Each number is 128 + 24 x the weight over its row's rms, rounded and kept within 0 to 255. Layers, rows and columns count from 0. Numbers have three digits each. The size before them is the row's rms in percent of the matrix's.

# layer 7 MLP down (transposed), 640x160, rms 0.11, rows 278-364, columns 80-159
108:102153081128108149124134121123187096142135137120139102127123123123114085146120116127116129119110142197160117125117135133115132121144154148153144138117096122153108064139114118119134124152139130111117169147095085144166153094094125124138132130
098:133168129121092118083120132122121104115114133105162156135141131159124195112126097141136109092085145169134100105144144164116101106196154116141131174146145086165144107132113107107107138113138122134124105109129133125157162128118115136130152111
092:127140138081128131163094166136165137145126138129120100110152145168174089112150125156140139108151129111147072099134121094149111117130104146140143157132109121147124106125143128097142161148158131132187132126169090128117122152085137152131108128
099:123146122062121137126142147147135092129112136145118135185163092133135140153143154111129122168114148156080138143134093172152113162108144147105115125115112096140107098084116115118106149120103143128119117156117161142118112080125161130163134110
090:167176136111133101143139100105120100112156104120103141118121139119148152146100095116134124121189115131145125151162148139116128103161145132114097152126131133141114159117134084150120135119113125120094088083141188120121145155143125134139091108
102:158117139119091155135159148142135084161089186089140134112124131132160088152155114144155169130115132123130113130094073147152115112059123099142138106130145126142130097158131132118141092117080132130132115144069145148112154100160119147167138158
107:171145108149146144085126129153074144129113123145097148142149126101149152111106135136085131099130091163113146134129191144145164106124130116149113146126100121097130146106166139138133135127148179150115134137114145141127162115156117094135147103
096:127117092154151199168143113135091170143159149143143121148105159144115105109194157101154090048119095117137120136087097069161130154119132128141152110099125114135148126120155099143124155100113125127123172123129145141120149139167148091116136094
117:135117140137165141174161094125098131106097133174163149134142122098100100094139148135130119149094114143103081161079091148149125145147127095139126102143126153134101166076133103092123138112129160136115104148143140139151094132145117102108127148
101:124113172142122151113130129121147138132067147143114122158168144091139149127123164139119113093157144156137172130080138118133133109110113159140115088123069147112110135131139118131123131097165085111114178136160100082119073167163189139150104160
097:164123149135143117125136139110184148145105163157151098120064116140110108117136147110120090114106135122092124139122088113150161113126124195143080122096134113118145136162176152155113165132113117099161124150112131152143126115146134202130107120
102:119107081156143121129131123085122125135174116108146109148140132180083142150151161150091141142129120147132098130099123138096137114129137155150175145129154101133170159110147104127123102115119098108135115117122074119139123093125107121123137142
114:114087100207178101131138126116156105109120110094131156144118113144126113168128158111112124087135128175150101101130121132184117135076123112104134127105102107101132133169066112145078144127141114107125141139167096123122098143145142126105154123
111:103139096117130129170097155146113109107119116085106089142081093155133081125121111105104149114110122142139125107203130179167112160134125132157151152144126162166154105129134057103128090140116100112094092145129134126123126137125130199164127128
082:123128131090140120092111133117107154107149133131133146101098120124114152127127084126096154116114178113141101099161109141148138061094121034119109144155123105104153142185136122135134117139153143119132105124110137158173128165114110129120146084
110:153079112184129103120134124124116133172154116121145100150128117151119164154144132132138150115127098126149118110108136125104136115117153081118109139150131027134128117116129095090140143121156164162177116098158074133149160163117141072126130136
090:138125098114141115152148138124123161133170108102123125133147089139145125129106129141162101123144164116160119097134109204125123148132129087130127098132100133133130145124139118174105082074118118113101149118128147124168131155094101160138086140
082:128123139109077090150124120151076146119128109156158129095115162121151131117104112132144130150169133110164114146131099140116150093069093117151107112114146091137152088137136148087103138118126143153149133141111088130154116187123110153111128148
109:105128119071130193139110162148131110109089141085102080167129143143087086139079090107062114115136150133151132124130126099199119122135137166133140119143171097132135140131115102145131092100112109140147155129113108140167133097134138125154100124
102:132135102146119130149132090066171130138136122149128145121144135118144147089119118170105163172104107136116097150126138123140093111123102086096114121149100180112159159150120138185118136110163117109135107143148118139127111056178119129114129110
091:135102133165136089117130136084111118120134111106118088153168112143115145112077105136149130152143109158107124127105144166138110124157126134163119112146134095151110145127141146162144131116126154133124137166136083099128109163114126159122137153
091:175162155160115119172117102146141132130151081085092138119141149093118158149102076111132120155166142150132145102104123161148140085098131114094123146136118105116128093138168114083119101136136182122155148162114134101126127130141128090159162102
099:118147113114133145126124102144166089140141134135096105145098116125138110130123102104080142145133139139142143130082139111127116127125129149120151198104126120137130109052119131161125123100120139108129132141109115120120122097115113087151133173
116:131131148170102139125129100130083121112114158142108120151127116202124147141147110130131135100151106141125104113147126106091156108153158130149097158142100151108135095138110108154157116136102132128100149088150143136153151115103112120103125137
089:154161098128125109136153121133123149104122112152149126084139132125119105151166149116116144145174177119150143088125144093146147134114106176138114125143121086143094167153112124118064130129135145157116136114128104145133107150123133121151107090
088:124142104111141118114160133151142139136112152087172150126092131137130112168092146128159147038144135103126154136129115139101116118148154071146134102148142104122175159170136126136105103104098116140096131164097103132115150156165114122107167161
116:108139118092163089113105118141139120102118110113124136113132129129163113100144149155145128128094109092143116102164159147140125127119153138129127105133092153103129122100131144119140110133142126112141110136129189199066116172136092125127191137
097:147141121118127140121138148137136147140157108152128096137189091157142122126141123143132139101146103121161089182150108097129125136139131075066136152152100114088154139120109077138150157140116180134092162146149140120165132126116138128132120141
104:147162106160184079152167093147107146122136145128121130154129128104103123124124147108115100120107133124176155129160154113128118108117138057125137120169079159168109133138125140119103090123123150117121136136103128104113129138126101081101164155
100:145124135113111148184165106124131155077119068166144119159109128162106110124107124132155129141074170163131167101122142095135099116158165091131118087127112138114100117105124128139151142096149185174138132150140123106108180113130164102136144095
100:120170176166120089120104136151123096115142118163150151102111133122143144144142171151105129145104126167096128143128139102083141100159123127109126142111125114106153118130130050091127141122104106120172161071116141130127101144136152124144118152
094:157118127122126151132117099132098143174121139129139134108104112098162162043101160169113123101114113166139103147095132132164131114071129144093117128151119150149152115141134115154113109115092162109129098132133155136082095144133142125104162148
094:112126115137106109178131133137120140071156079119145143137132115074136124107092147119157101108141178124095131140139092156140125124127127097146141119095135168142130131109126146114168152090158145124167116128112133094086144147129137129116139126
094:109137128170159147069150139117117149086160144107107134130098127173115088101161130106099101133124096152099164139182164140136147137127156125113128136183096152118133102115110125110154170149084201133136111127137140142136133140106104119104148129
085:128147165161112136109083143123103120124134130138110091171089125132141101104163113151096108090107126134108113123094106147117106108147159115102123126125154099123114136181102120095140164140110108074169121148115145168134093138188098114133131163
093:163144173117160142093129133128116128151123092112139162159113114115162164115107159130055118138103165087095141118120135124138109102141152158155113113120160126156165118109122138078173149129096126107121126127149140107144124127133124083152112130
094:102108118124127171081139131121108145116150156144093158124146131160147114121124125137183112106120097109151113146150113110123103117164149110132154179159136089132120111117145130144130154142155174094125095161129141125178128110066114112126124137
113:147129117082100133080094106142161138102115160083099117144141125166129109135095117130136083131119126140115157141117089171134145082137095109137133112069188114099162121137128168123126104142169152135122130122203118134116096112154140068148111134
113:138135154145165129097148131145133132090142142133164124135129132131147131116120080157137146093122093099122091086114119120136155165129150112104140123164135121085138137154136143147118134109140106127127125180093103111162148120097153126102166092
103:116135149111109127160159135145116142135166183122090118158144100127090129140138119106160136166127128110101158171153132152168116098118146100093117107121138162105081110114110101125140161164163128125088125166100106150168109074107115089130121111
088:153087121132126141151180152106118120160131111089134132122102132115128082141138121142124106141147077121142114159164153133097137127128155062142163117130085151135136112078154085161133101137145178128088085142121149153147125102096134135111094120
113:121163136145146115103144117157100133100123128113110131099135161126080097166154118122163136097127134132106100119132156124085122112134111133134106145121175148097154124143129098136117141176135107155150137093131124136157125148117146088089094182
088:118139131115140103145065117128157122123117165123097164107130169074130137140083143130129139119125069135133117149125126163153147134114147127138138096121148162143147130126133143118138151136138116162131098173109121093147084108124142110144128121
103:148067092143118114125138119078117114099131119127142157092162135109150174140143170132147116182138136161158120135093129107147103139113088132112109076136137091093109131143132137116107143140168128103127123095167108138136149110133148050158131111
092:075089132125149107097122149143138131133101116080141139118103133142135130121153132083095145133135122103156107158072145133146139121076106080147117131127167138153180128127126097124108134127114122142102136140151101137161078123105099084137120107
106:170128134101112133122169128092155097122129143128082134148102124144136134133185181118107114111112087143072150123115119155100154150131097119129111141129163156133115134105117157123149077162115124165152160097124116120131119124112148109137150139
099:096138114122103114100145092144107103141137090136124139145157149086139165113136134119145123150116155140121133105123091140136122149153112086116134125111158144158074125148076129122102145116164155129140109123100114143186161127071100158105136154
098:109120129148139167131166091162113116121165128148133140139123138147116077105092105143131146113160131175120124111106121169125140135111130072113125150133102166125101085135169109098115119109119135143117153120158125127129119109120150080100144138
091:078103156089130152132129141124123124090153128147113107101148147137093157137162094149128154123143116142116111141132080145151156112148185116120113139127146131127100104155153164103125125141111130110135131146104150127123151192158124150119100123
094:141155080148138091133154101153135109096147105150161142083119108147149139131124119127153133103157146141086149115098190134112157140168103120121109165097173121098132118105134123145129103144129153118104124093149128173136141129139129117126083057
118:101128154142120174167142129137078100098104145151137103122165136138128147134132149145093119122141100119126077178113119109134126124214120103112106101102116149134149133156121132113125124132105134162132184129120136099103097129128114118101102112
104:137130149099164127093143084147112095111099157137118130085136145112140150122102134142140162092110133122121129115109086132131150114143104107151181108184093115145135145149093114137090163168157120130177113131079134122160124177149140096146148123
107:103145126053119141119099126134165118096122130109148158161112113114077135106163110160087104186112121144099175135114085151097154167132123116123106171148166155126114111128111139135103118148134140134110117153147109126147113127088160116138142116
115:124137152121123086149085129092108122175117182087104123138151169164117112197109128130113151111157105093096141113118128144141163086131112055140116095137129126128154118126096129184112092103149131141129141141128116103107164150138148094163131131
111:125151146127123163100126116109145164080101126145126143147132132116170144097085116129116145134117174136133155141154133155173152090111114163145101092101141094160109090130101138124111145130141095139130106149172138114102132164146140173101112114
086:135100100130098132147120112154111089104143099132136134120123090162118106136143124122135116121130129127168152111098113130117137127091111126095143137149121128094153148142196120109152141158087142108104152150122138115148091162136176136135122107
096:140104103146139084152176110132113128140151111122133140171131160067150093095125119140178148174137101143112143161091133095110138124153141117163118099093173105165128099154101082159130157091146115159109125126130124107157091155152145166126139097
095:151139113169094152170123108129136136103145152137121141129130134158091145136116135136117098144078124148134152166091141129127146146105089142143115132134154098112107113135172154136145205129127103143126142117071126157165148112116102098047122127
105:103112084169118133163126109142152157130114111122162142119138162134146128109145134125128153132145104076154188144112150138053141135173144168127134098138103140137105112153131124096111115126099111115111115166085104132147151104090130125134166123
083:086094132088144112135130122099157137085139097143147145129186127113119088139113189164109098165147171139131134123116074167094100137127118123141124128125090130159113151122104106094145089124130123139135147155163141105121111143124151111092116154
130:124106112096110152162069135133113123128121142119107104124185118128091101160138133090113138137098128134112158138167124110122139132153139086151149150109174182115121100084136129186123107125085164101138122104136137113133142134133138103144094119
089:141124089172107131145118133138133150148200123140151112139115104128140125134125088139117084134137146174132130159136109173096098111133126128105138128132117127109158124127107120126099097125135161143081152108128109113126159172107084118095129128
113:086106098146123161118077130117153143126167129099111123154140130098106085121146162146149127098111106150149070138147131123111110134109115117134143139178104116116128120110116093149108162115098146141151144130118179117158128109132167110114117160
111:139095116163125095157153117106139088102161094092150158121135123140094100148138128156126119142107062162148122136192114109141151109105147136135102110114152116103180131127155131135140121147095125160138129150168129139142108106117111072116139140
089:146078097176146137168066145114094126125155090170164137082135165159115138145164146131140111161079117092101109128113108138074114115131128152094119112103127115127144123115136105094094168117133112155091127159140141120124169119127117151145121121
083:139137097079105109149113144141156151124167144120126101142152119166125126143147080106112155135151115132145132097150127174155093153080102146103118119119117126173117160128130129144163143139071155126096111118113094134121137122108124118132086144
082:161133106144137173123091121138106133124102109129080162115112162133165126080118115135167119121123143124100132146116114163117092155101153155137132140111164113127157140137150157165145105148119147112156114155144143170145112091122132105136147097
095:120145124123188132140117131106095140129130159123111185137130136130131116118126129171139103078119111120162171118132107085165113142126145137127172141142109104187091171124140147138078105096090115080106117155108132115135128141133150120132121137
105:100192096115132141118125153138123073091142125140148131140075119137095112145100152110138166142140138109099124120154181168119097189141152112111136125120117161161166139109124105149135155133146109123138136098112097112090151185115128118115114102
104:131159125093149142111120129138119098149120110152138105162134164160100104160134086069155116084141086110138142133126126143146101143146135094113112188096123085164135130095117081107165119134064128096100099161122122135114141112109095106129145126
104:177129126146148162124135113110134170103098115134157156115105117162126131141143167163106120111129134136106185144136124115147140132123104178157103110104144170078135115109139107103163148119138108129124114159115100176131128125146126179111086092
091:119098162185216162133130123134052120117119120160137116157111124139074137125104162129152124100130121101110128137118104104089086116154122147141102161146143119111142108130152130125122104087105167129108111146147162137101100165111146129144141161
120:130123122127090128119105114104120131132146136138112137137107087144138119117137102097100121161117123158087136139123115148130111177111138136126128117191103096110148094117083142143137107123112106135125156153100100156141117144157115158141157128
107:173104157136142148135106107131096133126186128148114129130137138143126128170168173147105137115117149081149147165098130124144128098110101159111169162175122114129117136144162121117145084108119096149101113145098118113059094092156100144158122143
090:127117176135155126074119115147104156098136095129153165140115154104101150140118152126167139092143131101108140166095152146121144120125147085151098125150107088084134121133172117149138130137147166131154096135119140134131140144134095084090094089
092:110146119121113137102120180103140120154141099136139141130112112150130168108102114125125153132062106164130113135133140135146127107100139168107149115150079126117152149153114122113140155121122096105156082169146100189116093170139138151133180133
107:151146126094181096146095113151079145141144102136139135117129139099134134163143121165126130119155152158121110166150177144087164146126102107124094106086139151136127150175096092099103145153139109180142170139129078158101121130103091129123088139
109:131120122093115079134131166102091127162202106168141144104143136111135125114140094106125089124139083140101146183119172088094162120137088139128092149169139134098132138146147144083115114138107104149126158116137136148131124156162104127123092140
097:131103136149112125096098144095131124097087147109103112139146079149097099071127105128105123156146106145123147160105154107140143127104096080096098163110203164151147140147127142152163114113154139156090114139105120185128121138176163116123145156
080:164124165135166134136149133114118132187109121151101119112138106158129167129122131147129148131103122107150126133085167115148088108161125155128125064149086131151107116133165129105102110127130091115084117114148142071114119147171164112105109142
100:110111131093118086142095116114173117099112124135136140164183127109125103157101143128175144107127118115132152129127112140095116165144161096061179164135122106149136176118130112138116115131114095135109104072165137143111155137072122149124082192
086:139101124107100113090096137134129125164132126116135124143135164119138101130140168122146151095123126135131150141115146130087133135169142237148110141125118151109119078125089153123136107137149134109125149097154103108111123115127084194129155128
101:109139124095135167123129124114186116138183136128140134136104128133125140086138143114112110122083121139116127106087076160100133164129155123114134106126103096119136100109166118171129127117120114113149120183105147119112136088118132154143135111
091:114082098100138121155129113145139102139131143158162087179163107106151123123138135137149115100114125122093118129125131162132092121114107101121114103133126086171085138128108153108158115120116095077146149146146117145097173125122084107116146159
103:117099090095130118126148099099164165169123117123139166106111160158145128079098127163104148091158156097137131126081151094176112106119142144119102128118090099116145166132147135099124129134148164120112106129146125103144082095173104157122109132
100:131110118140150133146125103136134141116047132141140138116108112076152148105190146124118130118123141128115118125132145163135139135113122101122134112123132119088113161162101107161149131105109135074079100114146159148106131108116084156167101134
119:107137164115110131120147151080097095209117173121128124152154132100139110102159163098126113097136092089133145127135112139141140131148097089141129118085138128133118113144156103135119144181114137115158137139154071130118105135120108116112124158
# layer 7 MLP up, 640x160, rms 0.122, rows 279-364, columns 80-159
104:165082163166152143174083119146114150121105093099129112136147105123079122099140195126062122134111108122118131076137139111121119131087097135132118115115118126101119162125134160107122091137157154154180179125126163135104127097114158092123085153
096:136122104147092093137144138154122078104129150147136160136137117090120150154132098122118094130090148154121190103096148112142174113138083118132126121145134116118134095126138118123140131132125124182136133102176132112143135138100084101104101092
100:152117156124190130134094157090118128170102154096132128089111123124126105109095138137127116097141090106137133133149120100142162120142097140123132141131155164091118115140114148097118131152144108143158144164123150106136134157074155139120092119
097:115138112096113137105096134117116094137085125129137114193143107097124084116234109119123129111072137112118138103146133133126155116124082123160109141122129150076149149135109115138155163185158129130161142114146094131146100130120129124125162129
102:138136130135113089153133142124117089110137077074143163118118108154144133131092160126160092100153099143089153106137134128111161099141115113161136159121131129132133105155076125172137144147157138158111137090117131089139131131094144107079099135
106:145126134118123122095098110096111082068121114109105119168109115100126103147155138128087093110172118123104164147128123164104186115157128116124133173134190093112097111139164119127134134140138157108088138092111153153150108101108096099087154144
104:193135163138157112095086112131150106147105132116090140153140084123141142121117207118078135162131083154119106079180108161122107132164095115129102118116125179156125130158118103155152150160113103147122111134101156153137118101067138108130148118
111:104129136138154147108131149093112107184114141090102111174159161101153109117100134171127096087124137105138183137121136116106121164137100129151142124129158133136122146139102151125094113155114133114132187079107101092122150126132155140127133122
104:145114097126117101101103134104082119129105128090144132150146146144164088149135129111102150151134066122131125140132099151093131170135118093153159125115131111132121155097118163125126114122133162137138137095165142127160137083066086125100129122
086:106128131140089149119107124119116120147111108115109143168172158201148123131095117125147123136133102134130163114124158153092106127136135044153170118143137138133126128063087135097119086087145118148115157127111138127114153165120111051135155120
107:159131130131115147171160119099142141157096121109092181148131124122121131126151119109156116143173136118117182099175120152108160143103110117111155123055103143131096121136142129099087112169089096103138158137117168123165145138114127142064158177
115:114139173132106111125127129136142136186110131102116115147160142092124144143093165138107052129103098106077165112113148094100156109152120114142129119122120122122110085132104168128113129172094118125117186129155127115107103161120129117069176141
107:112135176142112157114131192126133155142091149095151145099112071132157113139109160144094074151147099134109135127123171125117159111099078116143130117151127107092101146074138130107105136198153133118117106111123127154125111154118173092101141079
084:112122113131134127114127123124134102137095136100120102148150112112146103101129138108111078154123115142126157116127141143128112171161138147110173118111150149142069102096083133122130125099107090166131154123133132109086150101116133114135112188
108:092139158108098097149144106117121148164159134140094123060136111130123122113072139136147105119137077129119157094099142139121138122135084118130076119160106110105099112124118161118113121100124116092160148171078142107140111139140160117137172129
092:107140135137128104096103081143164143142105139127131139167132117132104122131104106098113078106109154145101190158153120134113107119123153114121106132101107168108101123163106149156127103138131111142129135107124139121124120143122131169112176110
090:160123105127124127085143159106176140173121122099105153167153136151110125128163148138099122128100140124081132088127165125147097198145118132102138139117126160121151194120124109137145138145122124143160145114159160113103154078121154132084137141
105:135119141120134114141165148168079170128113126084128116121139117150151078130092109112135109088120108172118131119163151147126104123135072078141123124131132149113097077139110130098111173149153118138146114123153131126138095141102172084110144102
101:118143110171170112162134105079187115125062178157083153123080114104123112110170145107109117105122122127115138103128104131135116147163105105157132123098147153130120143157099136123118129160127159097145107156108130147120146101148140126102154162
094:165154161136132145134122129171140120092119150130086149102102116152138173141123137128099116069089108091155128152166127097130157146131118101136095092134126135118142101152123133109123127172118099142155117109146137098137141108118149132145137129
095:120125120106120110172127106098122116071124130124142140155136105164144149095175136100102134147136099157107122140079138100132112148179144105148153127059163157081136139139141141155103113101123099147129143077122122084118153127132128107144148097
103:166152183131151142162087173143120125179091108081107145100138131067084141132092115149129110123100112134123120129163132135130123137143120107149121128090116142101069148143107142149108102159150133103097140122093152147144150129117126087111135124
106:088111164114121085122169078090153090153099154146129166126121134127132099132084166124131081093147086137112179160106129105093106119141108107113085131116135167113129153136127136140126128169151137134144131108139124122136150094144177133121119134
095:164143155124128122096161116083107151109145148102099163163151109127174084107137113166111125145092121086107139147163096142118113147113118108103152129123130137094157105128122134138148139158134137137129107175115134173123172077123139128067110142
093:135115167125095128138077139087129087128134134163079101148129111128117139115152109142086123176104121175122126126124116089151163128104103135106125154120144167108124101096138176138107097160132143121168127078177162110105102107113141138134079110
112:139148118133117105125154149120124128106104117134118146129129121125133131155124112129146106117148050146144164133098084196082157124115097089153142127148115109108116089152164111138100129165155112155113148116100146114152130149095109134141102083
102:163162130141091124118120146121131075120140105106124132149154127098143139144156174121090094090160149110126131103113142110128178146146136102154134140144154152132091115115105140147125117133142120120106159110175125119116127111063126091100156115
107:167135143132138077159110076091098145155102113099100120126136078204096131093100170150107069130135105144119153120124087138113168175140102120154112150103127123133099117148161166150130142103125126130129114121121108117175133135138093104127136109
103:126157103100164086106131186100109140087117141120062108141158147132121111124105102112138118152101083150145139127143123166103126130120090112144106125149119120120126120122116145117127130141114127125123145075181166121131144130095113130131090114
103:124101106064153130106110116127130104123090119128149152089102125104135126123132147158129122075107128087102141132143118122167135151107111119142125163115168113097099169113109130122132122176128104150123128102093143141111122111108136118130142143
102:146142126106111070098171118077093108115120099118147167139136140138118134154148127118130143136171106117133121105123103128122152145145117110177104139077150127083156157098115127102177141141122103136158136130113109109139115097148119140144132141
097:100124123107120114105103125143163140126098136084148178102130067113128134143161119139144144132116110105138116117133132116126130146132120091133143145108196097162122116084100101163123078151098147123172126148145164135137139105130096114111097182
099:161140136139112070135094156147125118159061165120147177111124184095134099135074143158112107114134131104138130073126112132106139125141120134129141159110132152134112165124128121114144150152135107141157116100115152147160138117139167116083117080
090:124121128162154091121115147123122116140147084118124156133147159103098120127103148119161144145158122114145198129137145122072169117169098110153114142150122121110086108104092138105091120132125166145117159074122110115143094130139159106110185121
100:114129126151106151145125173123122070152114127085138145131139132102129139165103111130120107152162141147125186135121074150106164123084118103123125171146121148150072103121126148189097106130112170165135136136079155138099104160105125131111120153
097:140122114170138088117086117151135116148098150130140179135116102124151189084147156107114097160081151143124156124128170138133160157106079115111155146092107108093101155128125126098143087124106114171151166112110124164110120139136166092092155137
105:133124112101160121121107138127109141140115162082144154130119107168089103095107126140127099161125097109099147114150109173089155145144112126092119100155124127084145121115151133134104107135143143125152130128129128141151125109093110110116201114
110:152107131108171142128107143147120134145130138142107145121125099141126120107079127080084106131113115103089137112197133173063117137153075079098164103144121144129128119107125131091144119148166103134188117124129134097156084110101179160087132105
101:133122143154073125136109115125156155121128108101113121116135151125100173114128143146120120131146118097136167153113087143117127182124155086164176126117150105108142134149134141118150117146136149140146161149072166139167149118169114099101121097
097:122191120084122103095110118119134078129107172128120131148157078114180163100161116059178141116114121131122143102124112108165117140125137112144130171157147127117107104153121159124158150134127097143130191129150099111101099115144139137140123142
107:174129154130147124144133165106131109161067143083087182105092124110106113163127155143113118123108129129095132110198135115114116166100085107178166120109140111115115147166124145096127098155178116131127137132138119152074129076122148131109132123
095:160109140155145123090141109134105111159106105119123134157122111171119103138133138093127114122129079154112152114130128103134123112125110126116168138118134076113100140141106147090112084105089124161163152119134110142120129098139108124114167134
105:134135161133106112116126198114116166117101175123108149108099125131136150128116109158155141087114073173109113143156084152102093127130110113117122136126113134110123091137109152142072136120120107180144139119090153092144137168145129104110114092
096:157193130132118138120138159136134103186129140149082098102139112149103133177100149149122093143115088129113109115136104135113095117133126143148138117183135095142097137099117146100158164126177163141183135151102164107115145099129164146080143134
081:090131131105101163131112122120148127152110130111098130144162114182133113088147151133088105116103143151099145106136118123089150131173135115161122167152145130091110144112093142136081075123073130149145165108135129157130127101124132131112124160
101:150123124159115116152097137121134137111101120116128105144128144112124174109093148121085139140129136157109139143134139125105133129097111115156124112161138116106135114132088131142146129194101139131149125110055124194115113102117127139074140084
099:133130135125145073164080119113118117084132119116134132117096126102159127132152118131142081121097151146159129108151139123160173182105140095139130150106148130096089144113148153124146141145161132100178092139136122182132121089084143128144122116
095:183149103153148135124119121122096106165117127125106167166129118148156127111151214134143074152129127136127127130145156172114125124151113118115146142134165145132130153119123110106096129146132114138102137107146145085095114076122135145122141114
097:167094128149167123104115154173156129170100133067138150129141137151121139144089141145147108103148095122131150131123151100140171130098085120173138150160117111114111102162137099108144124134127121142152150168114134159118093113088099151115125119
107:120119157108147115099107130107122088114104152114120138122139155154135080143129151187145112145151110117139137116159148112115151149106126121174124126084157090052106156157098153102111120176127118127112170129134118124094114103115136113084083137
103:106169105136153104112100147096146148133109167119130118166098063127134131106102162134080106114128097125111185151181165156106154137127083114120133103086164163133158152116123123162102129102140129106154115148153130158115116107111128090147125130
078:109124167098123108104124145130141126126093122105151167139125116118122192067147143144098075163104117190082159119132099149088160163150121085139145145113150132104118143148106138141084133140120096118148126129137120137153105168084154112086126111
101:127157135152157105133130112095134136141122142110106146136146141153138095142096111169101123112134125123129153113169101154101141123156125125191120119110133110111166125117069134131152141107109108142137155128118128109169122112150164136122163118
110:164154109126162081100115160107137098126122131150139128105118133094150162116149143110090123154120119149096152113141115094135106131138108135120116191137167163091154155121148161116124144114123118149141162112101089128114099106100140129134135160
094:160137135126118068139120152101142127139096141119127090132128145141155141148146126078121150102134118130120119154138142147127137155124114116162107109117131169110109120129077134163090141112135131143175130113102139084098157124141130135134144129
101:119118172091086174065098134164092116155121145054100112106144113116171125148107150129133122092137111108093158102152136135142126119154120122123177111102122151124148142141103143128122110151125140160138193157132129152108127123101122116115110102
102:118110173094149116124108158147134134117107115096152134074116113104132125074149143140076115098183131105111154079143133093147131161137121128105147106095125163098122166112120121135106079173177135114136117165125135128133111099104133139148101060
111:119145154062133137113140139128103056120110104122089146144116149144140091127124124168109128094114120115109172145166143119141116150134085132145095127091127146095146107154120117170129163136141132146136126133119154081133114140112133124113123127
093:189150113148120106113090174132103105136123109116110130155075144162145175113121094083118141099100063150120143121172159083129115154115126127168126146103156120109130103143157141140098154146116144136136138120061132152149157077124123145128104130
116:136099159110141108103116146125115124090091141075124130143088149118145156130133112117083105129160128161092156106133089085156141135097084113160176172089163134094111114130114096154095157119117093145113160118119136120117093132126163117135125144
089:175141185084112124081147121111122123147083171147120147125168175115150115086114151124124123097103104172134114099111093096148146174129092154132091149138092138102093167137097138159119112156133100126142127124178141110137089100129148129117158126
105:088125130116100094110102116123135137118108161082132162145117087160132088128117144146129114143116149120103123124153141167087161165101093084140102150115158118124149115143149106149132087159129168122131112127123172184125148118108153106118102126
106:081123105096157126122100107115159121164101158109127126116112066094147106179089123136078141103154145130107141143152132178130125097104109119139106130131114119104117166114112139148188164168111151175134145121114137154131141140094132104126099119
093:110128152104101157139170109081136127107121159088123124159132119089119089128127100132114088127161119137122148101132163117142169116177099126156127166127149104114108139159114151160138120101126133159151140081101167077161126184076135147145143135
094:149123128158167101120143137142143120100135169097113167099126144136108066107144141144101050127123122153124134170101151140140124125176109144122136173084124132056099115108162117093123092113126089139168120139143139128167131117144149132081130159
086:112118147100095125136155158093155133117141095133145103163142094143072138172144169139095153130132120134168149141127141088128176156166124129106128135118114127105084120158121099112105168130119084142107155102100136093093143164130128148140114150
100:106134099131132136106137140148116097064121142084112140115130119119096073133104124105108115143156101142127174100142084150110191179174114106123123147115155108085169104098120114134148139104124139154117120113117111164121084142104141102099127135
105:132083145107090123147144140145105104120115105115130133142111128094136136118141130183112085120069109151142136145168077173082102110143129090153127137129141119085148120116144138136138091107122163098166133107112163121153116093112088111090110104
107:154127160098131094145118130108111122101049148136121144101156127100110113128101151159075127128148112128143126141154105147138138101142117122142130141112121165087106142166122158140136137149135140183148176103131137153168111132107123120109113056
105:111160131144109116164145174120115171141118120093123112144128153134125147119100132134112100185063137134108116115137133134155114101160105112140079131119134158117116084135089155125095128117107092151154159114130133114109119167134159107097144112
096:141175159112056097123129104112088120111086124134120136127135147144176150135146125129108119136151095113101178084112114135142144094115147118149158110103134142138081142111112127114135095115165097151125142117097120126118149111155103101104113130
113:129130156139115111107133167135096152116115161111147164087103137135106098128075126159116113121109111129124163115147157133085156137130077096107126140134135155131141112144127132161107116132150160144126132110088167124127155127131089133106116104
108:142162175096128079127101129118108125093119155106068122147138138128091086126087124114132146080119111092092130088151094164097132154157107113143150127163139138125183076121120124118141142119099141122139170138156155099161074133119119090116109146
097:103129133114143093170101109078114123129119149135128156130118115143150103110114110141122104157111124144127107128134138091137114135135131109140185118123139120109111112131123153081109078143158097149131124153144171052122132109135176134113133142
098:125147142105109159152159107108106071128114084115118116099125132112126134156088157133147098123167138116107196124109098160093132150125118050146145152123130130148152155131137138135106108137129127118099192128096169113109145139117167099136155127
103:128165118134130163131115111135166103123105111096123149145120146104102142110112127092149118124096073157081124096097102128103143138136114136086117148164096125122070128133134143166110122136117089153127129124143159126151165140126168137145106147
112:140136134130088121137141187110103054097108165081125134111145118132131169164101127132081124141162125132103131103157086119149134142142132108151141162135138163106117086112124153108158149113149155140107155123166170107160176137129135128112119137
101:150142154100125133093070150109119114124063160113159213136144086098127142103156137131131123131118139135122170127078166163108149142099106103135135160125185131102118143108114131114138128110145080176134156107111140146099122163118140126091088102
082:116116108094153092086118114139165142066090127133138100137111125092129095084158102109127102141136124140101101127133100152092167150137122120130130177114149085118148101122120151147150149147140121161173126157090134140143111133111120118148124120
101:138080119177113131141136126136117101132114112113094137118107142106109114161074125108089093145123117120118107133175089144073113149166126138168111113170179118114140113117112114133132113153123150148141127142122129164131132069117120092123126115
087:162113170124164109159153111131163090104112127114116138135102096091086146156094150112109090158104091177136152099147122148134166125111108116129165114103105119128110133124172131125146145108129080167169112118118114162165136136154149132127109117
102:161151135124134131133111133126139148161079135082127137153140133144131091102087113107108105137143137122130160101159116131129126108171084103185081146093173145131109106127095128164150112102095112101119099111107098135135125126122181106128104160
101:113192155146114102137120114163129107124144143106095147123147107138131107107106140120122112125131131109123135151150132136104121138090153125156106143089153177105148086114165142075065152138144177130183162114121120111112072142141198139123140110
101:095173137129123118154125134127113168136129097079165124140159177073146094159139161106160124126148105095122141125158143133113120124122070068124117178100145146119138117135114160117120114118184109137123149128129092094153153115139151121106126113
099:097149173132143125099104143101121135129125135109135127159157113152109108110094102156112080150082133092139154177149108133089148111131112106142129120093148142071147136123129147153105138167150132100122149120127124143162147118136195121152105133
109:112137141118151091116072150107096121152105137098130132132163115122147122128156129165144119131123122102119160121115122137092143104090106114121114174125144116093119096116138133114099137135134111128184147109083173087138144141081129106105122134